From a checkpoint of a small transformer trained on Wikipedia.
Size: 17 layers, width 160, 4 heads of 64, vocabulary 29849.
Architecture: rotary positions, normalized queries and keys, capped logits.
Each number is 128 + 24 x the weight over its row's rms, rounded and kept within 0 to 255. Layers, rows and columns count from 0. Numbers have three digits each. The size before them is the row's rms in percent of the matrix's.

# layer 13 attention output, 160x256, rms 0.0543, rows 0-159, columns 0-63
104:159109133106143113137151166093106118130132175140106134103136098154141172135108116137136124148100121111123094116077148121140141137136125134132098110131125121143125138144133116133118121134151143
093:101163125098110129117117112114103147136147146155076077118144137152132112138141127127142113102135102117107136099132171154082149126135102150149109144158090134134095132135107121125133154169151097
094:113165119111102134113107141149143113109143119122120142102139120086131076133148116158138160114129132147111141113116109115143116116126117187111121140141134104093153120134105135164130163160126101
104:143085145141108135120139146125142078146172130103139151133125113086099154133150155158095131133150159134123098164131122161100136125148129132152102133126110128130132121124139143143095190134155127
099:103149139118149154130117126145079148173116132140127133105085129111118153100111157125118132148100120127109130140155141125124129109122129130159135137148118106113129109103137136134122126103159107
102:124103107143112135096129152136106121103126119143152146115140148129151142111156126106141122119121094122146139133133122174155107142129153135127116149099127114102141137159127144152108133126133133
097:137115123122113116095109132131090130106119121146120142146144111127146147137133135144148147132150139134121158157137138125147095116129109138124148124123112125121111123127137120166141135111121119
099:141150110136185097111133125084144133118087158111114142113112120126111103122150146100123115123101134102089101139157138124113122136147149107103148134139120127129139112124126122166128148089116145
096:160177145122167127129100136113108150124191137116119139136122133128102118129127133142130125131107145147096122116128120148122127135087136138113124133143136146117112109094119137139119143095147164
087:136080143099139156154093157098127127140163134121150101139135112154124119108104104098125108138137129160079155140092089150142102171111156081153133166147186133120111106122107115159181137146129166
095:101126109124117104125142146101140130101133156173123077165118110121157151173107117110124180159135119112101117092129151142112173144123114129136110113130134145140118136133144148160083148136136168
109:099123140177128132123110142111140134138133142156107113103093108146143135182135140109141125140103110138127137119100147091121086136100119112126147089122152139120100137103152102146162121119121140
105:152105154137124147116147140169156152092170133128139121111133139129155108126102113158093097126130122125111138128133136144136136127147109149117119107156140145117121154114132143132123106108125138
106:127125084152117128135191123112143157130134126139137133114133148127141112134143103116153105123150099092167152116130121092166158159119131080141116097140154111173177118138143109160152087121130147
098:109109114124119089113087146145103148124144158144107081137104111173141137169135113128150129135154134125129128172130110126139128150133120096146132134123148111151116137129130116122149129138134107
100:114105137144148142139147140133151126107159120157130119117129103135138168134113142152123154149105143119105150135102100114118106113144114142118120143137114100139109092126124101129105128120116136
096:135113125133147136129143139142141118131135137128117129140122133124096107110115143169131129139126138138115128120160108117132131136114129130112130090123125142125127142131140120135144120117121100
104:132132143139137146110103123140165101162149128119112097126121119122103148133172111140117132136096126127144130152125127111147139102127138156115129157119110103131105090111132134135139144145109164
094:146139154122124152143121125126126140133174127134106115143153129130133117069114090134114115166135146122118106145145140099153148133123121158092146097153093126118110122135126120138154135150106132
101:124180147139133174126162117118112088108163120128161110132101136144132102107118143111088126151082109140132118126126091138120074136104149150113129114139124103115112129107116101152090133136157122
091:139133124119126158138155128139145138130137088159112119139109127126125103141146137163116117124114111136142101101158135141118136114144161164121138115125115122110126130132148111127106104149136098
104:140147119109166125164147139102099149148138161130108112110116119134098106151132127136120156146086119162125129135147131106133143135136108129156096127116122153170152109090140081122142145106137142
098:117136136112135096160148155113139157126171123125091111140130168122131064137108121112129137121129154146170173121128126115167127161115115136162096101156106103117119156114123100133162136119091124
094:098100109128135161115146131101152138103101135132112143096148134154127106160127160122134126100136126121116163145106135097120132098134143092160119122121143108146157123145084143113150143111116048
103:127119140121153128145120136123132121150103138130139145086101108139144129163119155138117109123112105113114089140142111116110119127150145090141108113154139114120148126106144087084170105142134113
097:100162134100146122120124127140145134170131109130103113142130151104133115088140106107111141133124137183124154096106120115128127146117131147120121116083150130123159127125139147173103134107103108
095:121135163114118115130148139121132139147110149068120153160129128131125144061123147056161117115117127111110163150139131137129129116130119105089134118129091101132107141111101109132140151083083171
099:137100095091160165157142167155141140133132110158160144142101141154144098162141102136125141121169136163141099122091110135135163146136106127165114145141155110138119161117119131173157086138152101
108:137133125152160130135082093132146085119112117149123130125113085166159107147104112120176118115119132141129157134140113087129075134129112116114162149130133150134095107170125111107155119107099116
095:145156125139118134140149112119117143138109138129135130098131127138107107125174122099137108117131100123166112160150128127133133160128122109130127126144123114141137125139120082156147128112155150
101:166098099144072126143158143125103106125153127118156146100167141134150109158114144173120117146161095134137157107099117170165128111105087178177135117116147132160108131111117147132156133148105131
095:090132106127146125150134112107193139174131169124112098102097137140095155120129119135126158138127145099108130122155167108150139088141140114128156152157105135098148121131143110155119129119136137
104:107133096176138078102130139143106139099143087124147139122120129129122130128136166123107161130085103134116145167116105100114118158154134128118109116120140125184133151105135131125130105130152108
096:115117145092130121136112116136108148153102148149135135119106118104120116093144124124138160113132138133122122138121101110141150108118108120124105112151132124143116101129130117141125123148147114
103:140122139130189143149158143103118098192111105122139109122095154129085123128146132144110165121136127131154101134112114102164090131145140129150097140107126135143137108160145123133170124161146117
091:135129138125119113134118155148135112131121156141116141116143126153115123113143139122148111119134140137133133089103105134099132118107152144127156138151141130114110127137154122118145096126097132
094:128173152112142093098164109119138132121125143102101113163123161120127132089103116112124140120154143099093135147117134152136144149157130159110135137163097120119122118148122145112128158084129199
103:119100113169131118151143127079077121105140144153132097100142149152143133103116150129136139129107122104148115130126128145152101133086154115154130113093152159139150113129107118147116101106147132
107:138061112142052107102126176149124134065139134131143142129174139141171169131066152160105146111141128094149140124155147162115136130106109116118141145115151117159145173121083180112110117139118144
108:160160156114150135128111134147105105137141081121143121123117099108120119158116126151121113141149078139111153139121119139126075147134116144152145114129116086115130117125125183087120117122124119
102:149151139126149101124136115097122110132117123111161129152135122136138101145120149111134133137124135119126107139170116112120117140111129124092137141129130135174137135135125118104191114137130118
112:162156149146139125120147146106100115135147103165146125123102158131136101165165084126137100144123123149146116099176089131163133123130151113115149114113138116121145131182113148123118135141159110
097:102118152154075120122152110138064070117115096128117162155151160112143133099146150125136118158128125109171135140106083130128139094139129158117113124122096137121116143119147131119076137162126108
096:142102110141140101130158130135147105120123163146128106092149120173114126159135126141142113146125130127162117110160143108161126168118118105154157133122140124131162135142102125125188118135119120
111:129142105109189106124098151113140088137133151156117148094139140134117103101101110139122119123137143130132113110128167143161118098106114159088175123092133144111183134146112150145130136148139127
096:157084089149127113132162144099125118118154121093119096103148129145097139146140150126159110092114140137124130162123108142162128180115127140129123111104158126139136131141127101125119126119100135
102:132113142148085151113133122131144115128134111122133124140147101134144116153113130154145118128141127123120122101141114141139140153166106147157141144164166152121121115127126158099183141155084148
111:118131128142163119114147152155110127158154110122086127091159115129121126137123115156125138124107133126133138117111134090139114144125140138127106106124120107121138116138168105133124132132097126
094:158096145130114141118120125133129137150131136121159094140113132164114166129126148156136130124150124083105090181156144159143122109137130139119141119149126151133099132098140130152104132127136147
102:107129095135155130123095132116178131065144131140166095120182116146124153153125124126120135155094136138096130102170130164122113156131126090121126178084114127140140141127134140137073146119155128
096:130125132158098129115148112130116105116167146145120102113184158181123130145136109135155131125088100131138129083127157117125110102113105148164107136109131154135126160124132108165121104140145112
099:142100132082105165094125126144146116118112173100149117145106139131121153100145107170104138147109128108128129158098120130121145100161141120158132145146120097105144134116125116119110115144151137
100:118137126102127087116129132137116149104163136122123124149134148169123078101118130141101139120100131127119157153134129141145133119148145134115123172122122129109122142080109144121105169150128145
089:122160133106124116128118128114121122114108159125115142112104150139140117102105131148096143162088110121153118105103119109130120090092125175115096112141107126101114132089125117184107143126177126
103:149094140108119125129155137095132157096159121103145106154157167138138113126118063124123131119143149128135157113109129144195141141132128120130118104114104115102135104130121141104140139141120149
098:162091127158181163139121118095172072101126149138121089105147101146127119143110085114137136105152117132147091166137117130113133183134162129147121136107162155132132095160158143124161077136113130
099:127123133155115140124111144110092137122154127117115164100161128083136126108127143105151125154156125128146152105113112151108133153124131128158140150130115143111116148149147106160154138149100104
106:164142129143116141155134143137085133106130120148141130116156113141132112151132163150155117132121140161158146140141106150105105144110132124151143126132113142105127186099143131110143099153138123
109:094126127135111128105128120108136107131119153116126155141159121132121159112163118118146139136105121080182114109145149123135137133136126126121137138099127145145150105131148109162129113148137143
099:156124143155096106107117129149128111107155128107093125113141105100131136125092156128146157105142153143125145130106148122138112161090149132150134102144160155157121102127163164118129122098096129
103:140101118146088145128126121109110118128095127154108126114157090123131131149121147158152115142109086064146122145112120138124096149123107146161134129081140129144104085125123113101147126168130110
107:100128113131151111126120105116094101115111158135114148151147150152115116127125150093176100110118142136110113112113168128106097132093128115132141110113139174131148141094118113121090121108143137
109:135114171082116139098119167102103112144132140121085137092136150113098091098160086113136126090119134144108137141100108112101140101158127153135105105138102092135136162106125122141137138151139119
103:116102114105159120140106131107121100122072114101115139154068131157107125140133132133162131094154122095117097135132115090161121125123111103138126100095161111132119146142133107121121110102124104
100:150132145153111112138115162136144149093145145129140125136141137156152143103124133158111136142116115143153138126119088144163128133141142149112136140104136115124113135141117122101115128136115129
099:158106115146139157119133121131150119117130118109140116114103126123154153133111153130098140141125129119143124161144116121122102116127135125132128159163120119112083137122107123110120149144144138
103:122126093148104096135110135109116125127112150127150126171125119130112115135119136135129131122164100102160118115099102118136103156114118140149110098095148139141093124149126125147110153120104127
102:117133099158131128124129133114121123100124196111095120087160122160121107167133143144149126085127133122136145119098126111096175143105148142153134124151164149150092124115135077120157150132096158
103:126164162097114086129067133135120120121147124151123109144102111137130144149092115157126124129112142151127087099139148159161117115101095129119136133139118100100117152136115137133064110108136142
104:120136127140133120128144131119114150127142121120102110100124170142144115132138143111111121131132115165128163133116142090135112120129108129146123108124125120154141135113126118134154120080117125
096:134076129157157154137137141136129104152100136132173110153139134146135158111118130125120152138137136134147108172135110077135120121126125105152101087099147120142126126169122134108131142141106090
092:144123124129149092123138134147159118112099109108126130126116106160121120170130100168141153093140117147128136124141122126166094130132105136082123118125106143111160117156135143118114115098122149
101:128149171115113151144128109137146118147148167128128092161131116157127150114099092123118132137165109119130130118125129134091159151138127132169075157160120097110099093095126105143083150138140164
105:114105121108127113138128164127132075128155125143114132142133089155128145134117128141131168126138147138120135106133148088130092167138122124113115153087118153142176124126115131119129113099103150
091:096137087157144141146159132156130093109136131144126135127115123156097148144127132124108148171091114129173130120102121096144141143113123135124129148132168138152104110122140129139149098159152124
091:130127152121115124097146123147105120150157124139125173143151126119133148127159111157126119143100145156117122107116139126143127113126152111140114101133136121109161133113156119144104142150118119
113:149126131177109150127117168133115110135164159134120118098150132138158150063116129130123135135139151140121123153147139090133152091136136158116116127123135114149142144108137139131138161117082128
097:163106180131131179123143129114148074139110148124176110115186167070153135113162111158139152135136144129104142106119124165127104131148153134151118133074145121123125092157085112135152168137123160
106:106124118149144135126120101127143144141107110125158107130149145141116088156138136131103109141118132117121143151134126144084111121114119103109142136136102143101154131122126152105131137142126133
103:113088126141115090120141155123137110119142142081162120082153127119097130116100161141103099133147136091114138132120111154157136167119134133112135116137156111139168114117122163109156176131132136
095:105148123108126121115158146140124178149111142133097128101129122093131114117153105116112107136128125119131119113136154105118135093118138162102137143116103134127149109117125160150121138127122131
100:126118125183123122109148129158106139123145099113126126112137141127124092126111186123125134109136113129142139080101129137103129107096149131122097136148146143154138131132150148130111080128125099
096:089136126158115053149163126155122145124118123089105135112137147117144115156105160142119148112104139161139131128141143157153127144123134140106107136124128136104133162109135140151107134099145163
104:140128152147139149091097100103126134121103121124131129117125126135116113161142115125180167109128124073177112137092136123142107115123132107160126109140130120108092085158133117146141134149152111
096:118107141103180146112127120145120146137141117141148140154142153121128148128163075120136154167152168122116148140109152144076142138148121099125136156097130151116139116126114119090173144128122108
104:125103102110151133167135132104136127127147155143124095141116126143127125143098125148110140112132125110113112114111126121104138128158140106160145167106146145126137114115136120126161117143147136
102:133124136096146100131130110155119144124101129120104147129108138094144107118135137151140141156151113118108168143168101116122133158153117118151148126139110160162146130104154120124163106123102117
098:109142105125157166148093157103134117102129162133127149105130114141090105131137091089143130121103129135128115109118143123119138110121140114127139116121146136115113125166137100132120131101127095
100:134125145136169170095156119151110132120127145118095099097129159146113150126091078166096126114131150151172140167105162108112149144172097167097113131140100097093176116135087127097086117123144114
101:139154114149115146127101124088123117102154119130112108117107145122150136150125122127135120117139125158127125112120113167126150102143137154136128108153124119110108157123115148143125139109109145
106:115149165179105135129108135113110109140117113105137103140138136121142139150116153102160114114144135126124097153160096148091119152120121152128136144096144097086157145138113150104101128157126119
101:131151141136119104147136110171102097141135107139138110134105142127118110128139110120130128142184110160110143104104093117123081145119122146141113128138126090138114115130125080109104136105148106
104:144157141108163156151111123147149124142123126119131134112119101117110156138130116130129120138102111180154138114111146106146127133155130120139130103166128116168081110131161101113116127113137100
110:146137140128096153094173132147146100102115160083131102129143110114135126126103129150100165148103134127118146121159139103137136144146125143121156100138123150144112098113135114122125130129116145
099:126127149159173109130103107105124148099095159121112147127090136100103134116146129150146121139106118085128112145123089122116128120134135122121164107107146128133128110135151096145101096115153145
092:159128114161112122128135178149136115154146154161131115114133100148143162121101149129130113121151139104153134109125138152089144161126117144131130125138159133123106143116145120130125148144095155
102:143122093131098159082112145140110120126129119121156142110119112115145110127128132122104130133093126119125120141144125149049148119158140129115141152156128104131111135134085146120111117078118101
095:131125118158158113122098155148126122136126116086088139114130140112113115127122141138141117129104138129123167148140110074155124118097117120080120106127106144134141134120137111133151136125102110
101:123164121126117110121110111107132122136135120137144124139157158163150092114147126136118084141109112141091109113154111111136108127117125157108103140119139144162162134118093132112154128161142122
094:115151098151171104108174122088119139156103147076121133105111129119111110136143147100132164161086166142131120128131159127141105133107150130079117114147125173105135108140105131170153139114121129
099:167124124125166121123121146141153141100138154144100135137130117150123150149149121121174147125127116149128121113128173153128123094110142140103138150117132158124107107130094145124121105082127152
087:105145137144110134114119109130180146139148155157101138106159125138139121120123105119134102131132117118128110147145162105116117148135112119143149133120124116158111107103116097157180151137094129
101:164112123089098113121126128155140139151132104148124136128136148129118100141141135173120101083159126152126117081119117146156127102107117160139133142111166136145118125131132160129154112147136119
101:122121132091126100112134117120115139122119119129112136116125126128106106141134142108100113114127127143116147118130116134121116140128108126155127119141122120137111123138101139118118133115145098
108:103093096162137109128136126127155123109128119148124133163119125119113169114114140125104102160105126116103115129124166124121131136108130122097133112115123138148139130152140144118093099099144133
102:121115146191104149153094151127131100111151084136137133083125125133111123132121151151116115125147102121118110134135073155107107119143152122142137096143170143106123182148160160111159140137114123
095:122141129105115129120138131136134113159123130120126156150101118073128137124135135125111129132133122117108091123136114110104127162143140142148147122157132131129146140123163144133101152154107143
097:154110091164139167120164128134148127110129125147122122141162130140106168152113135158100139144098143144125103121140188117120137141104121162131133121119142157107100155140121143092085145101133172
093:158150134120140153091134121123123125108086157105105116114168120114132118123110110094167129140125163152144133116098125126141142137111127131135144109112130077145112074183091111136115141135111106
100:111150138154083078122152124110078139149133153099107133111134153089137086138150155148124048109129129130108141111126105100073110155134155156144123108160109151123156132107147116119133136146122135
100:147137140088116127155092124114137087133128116155105108143123103111134134151119104125133130135116063150126126094118115121122086150130129123156133107129143088137080109114106138122162106152149165
100:130147079129151145127146135142143144126094152130144117131136153133110146093107106127123148136137139102119115120115116118100141139123140114145135134137135150139118129135130117123109136166148118
097:111148143068155108141088127080139193139127147114096129141074153125108117111073116104137159119110122152089135107116170146145125099098129098129160118132132093107123122122108139144129093093144132
105:134095110146100137147121136125123171132112143093138148104122139115124163126115149177099117171143147121106132141129174147129156127153132110126178119168168136113142139086133156132146115120101146
094:069136135178140106172152131116136120116107159082140130104118150137108119112099161106122137133115105070164122154141129140158128151151141097128130152132104150117159155144128136119140161155117137
091:133112089162173136141113125105163152104118162140159102124149151147155166134126131127124129125116133128162123153142123127108127086117151092107127127109124112144114116147100127145126124071140144
105:145133099139123123115133106143119127103106161138138111112083125102113135095147119090152118121104114106141101147158130136131101126143142090117176120158142127120097107135115146140084113125122128
108:136137126104144172111096135152081093125133173165093136125128142081116132094141101146121116165089129098177116106107142150097147099099119168145166116141129126114080105096142095154109114141132147
096:112156157142150100142121141110174112152138162138089125086120111145141141117121117076151115131105107115091128093120132118098146117145134110109173173116130115101122130116124100152151134115107161
097:146134139126100135142124137101140153126171155166114121142151100113139158108131089140126111154149133155121122076098178095135133148119153130156096112150113166133152096115149153123126135111114124
106:123145139104142098112121141140123115143115124125113141138155124137158127130117125109143181112154138145149174132100119096137112149121136098163079155099119110145113100147119138156130119146111122
100:088158148121167163138135120103089115131137185126151101121190161160114122124149103128132118139097148092118122146133153131132152170136123110148147093110114111137149116100135100142134126172150150
101:143140133144080121145131131100120139132138154161150108118106140146142152119154114132122119143149127141126125120099129141135129127115148161126132116133120163115125111138128131146139134111149181
105:131126137133103129128115112148126101138115100131144102154133119080151176126134156125128122129117107108133109151179112119144126127122133104118128154112129098141127136138104125110128158164169159
100:173126091154097113132122146129133143143120131174115112143101126171119150132136126146141141119153125136151091099144163085123102127118119108127100098098137160177166143145109117150125084123117123
104:146087131138109101124116125121121116119135130128128114128148143137130116148140111152128115099143136126141118139113130128158093139084085134098141113102121133140137108146122122106141136148090127
102:111142144132144132116137096120154122145136121085145109140132122138111135139137103113129149118141121111109115135121116132113134144142122117132122143172097105142101129097167125147168146168150128
094:120091140112124092092124111134123131116120097126118124128153161130142103130122140124109116101121128146102128120125156122134091120119156099125113084109139135129141138138139129111165140131156056
099:120132119115135122147125142152159167127109137116140138137093122124149144118122117081145155147163124135096161143134116124117140114129131113129149126132120122136091151135148131138148130092095140
089:124120166133099110138127168101082089113135121099157134099152144116160113107115145082150159111077122137072150104151113163112118109121135131137113134089155146149098157121082164136141152138135126
104:105117110154136174116138168129112093116126141116116117098149137120136133105135098111133109120144144118136107122117116138119138144139119173125138115107160133113146129131132120134155125140096136
102:178112113102119123139118138122155114118153130127146092158122123163125190124116122166095141142125140141116128148096118126149124109128106150100117155096116120106132140118126150144088124143121162
095:149140128143129155099134126164108114107083143136107144125158120149137132174110130158177137100175165150178128145150131095127164169135091163157135133157113109132158139153132109093148083159109103
097:127107141151142120168121120085131145136141121136129099145124125162159118164114132119152112086135130140144097149151144119107127114110120099118115095125149151161154170118136132103110089125136119
099:110101078123134109137162119129128144114131132150130092143126133136148129174118121120131149135127119156125140104137155148167161139115130124135164151138128147115118118121106152141130119136108154
107:160129168129122129134147144124122134123131122083091115136128136087137132127090171158116117131132138138146139149136135118130113159121127120140121095128106095157130109084143119130142118093112132
093:164113135117108142117148125132111105110144145158122093155144115133142166102118115127154117095146133135181113136118126126137142147134115128130133141104156090139113137133130111120132115166145164
100:160121159087123136127132135116081100157144131118114107121098099147118145145126160132127147142146113089134141129114137132118101162119144116145092139156105131129093126094152111114171120113093154
121:118109099172118106149159127099098135133135142122156106132158139131153108133097157141136093121143136120113124133140128113111152146103141132129126113110125156108150155128121162114124126129112101
101:097095111110128143134119162158130141127136112161145153157118136145110124101170123132108142121178144103099124115139111122116121078138118111160142128089123108150172149158145121152111141152109110
098:130118159184130096161145110120167141132129134147100123112133111148127112150148125118164092128141106111128133117120140088127126141111098125142164136147156119150110108127121095133176118136099127
096:129109137177137135128137122132109121125160162114090146141135115137083136123120120143114098139130148127106103159118180111122121148124116120132145151136109121156134114129095139149131142116135147
101:126158156124143106135149121118134117143113109102100117108088127110109136150152156095095088158117125132112153106148126119129141145116113133125123121138133119110133135135137145111128120124112135
093:125143131131113140112130126120144123153146125139148110136113105136159174141129132112145152146127121095148131111162155135146146101095128119154100128141150126102135117128093164131112136118152143
101:109108142089134145105127119128146112118123134113160144121141127138126127110140093157094125125132123102099121141139096111163127118133143130089117117166134105121155103132103105124177113155131105
091:111106149109139122095145131103119119131134151107184129120136160157148120101149121106119126097162132113085109151111097128116102117124147115121137126126124115159173127137120136143107128086098123
104:118135144112112103099125120105116130147131097145127180129159118114140125157118147140133106084128118104159130104122139125108073130124130101157133124106117137124173129159155160120150103128122133
099:110124101154129154141147142100118134112119143136126118104113115157157155146115141137128097107110146104140159117123124107114134139126141128099132138121135150114155125120145100103119121103096123
097:132125160121122136125134101128170154143137150139139123159103123143143151093124126141138139137125176143139147148166148121129120118132116122139119165152135108138153131103144139123134150081133147
100:137142110145166128149103125126161175117111136137154095132127118138127121126118123092162143136108132136113139128146125149120129114117149098126101115147153120137089109163143121134118084107137156
102:119156161131130137139131120138143142137127130106109110152117136133152100117106128102147111148148161124127172118163164115105171134122118139121131156120113127135125166110158113130168112135120144
100:164144096146147146111142125160159135125126128126147130104143120150134114138149143167132117140121119159123156116140149107159127131119137133111131093157140137111153098141127112135133146133108087
092:118142122132139116126076154136145148088119148105117153126112126131142139128113139158125155144158110094140150136137137131123135104110133147117159123150130134115123143139120153146102116135127160
097:155174152157120096122122110128124139152135120134165104119100140143134120147118134114100167154153101122132125134159116109123140127109171106156127120149100133105121095150129119127124125128136157
108:124125099114172089122099112113149146139099131138144083142089110124126150160157115103114158124122155139085118115188164108131132155142108086125121105157129124164140108141134114104124106109127112
089:165125123149123130106115110135138076099139146118110142135130151118136149142086121156131145118114116176195153093098102139122100103082129114133138152097156146105120128139103136154032123104109180
096:112150104113126129156132162129131126126140143164121134065145132151140080164136118151125146134110116150100146080140143134091123113135136115123153148124133133147170166091131108170158126110135143
094:092110120131154103111100124102133103087114132140106102157145141136119104119151112131136128149114148114130099123138149122141088117126148100139140161101138115160147115110118172137134150106161111
103:114089128164123146159141149147133136124100118131147145114110126156139152119122150084099125148145103103129112156122150101094115140151143105157113112133143111137160164110119141087141118149120078
097:146099149153096103114099124104138137121108137144161103144129111181164143124126159136129095107121149120121114148161110097133132104112142133108143149135130131134126139156085149115139137116092128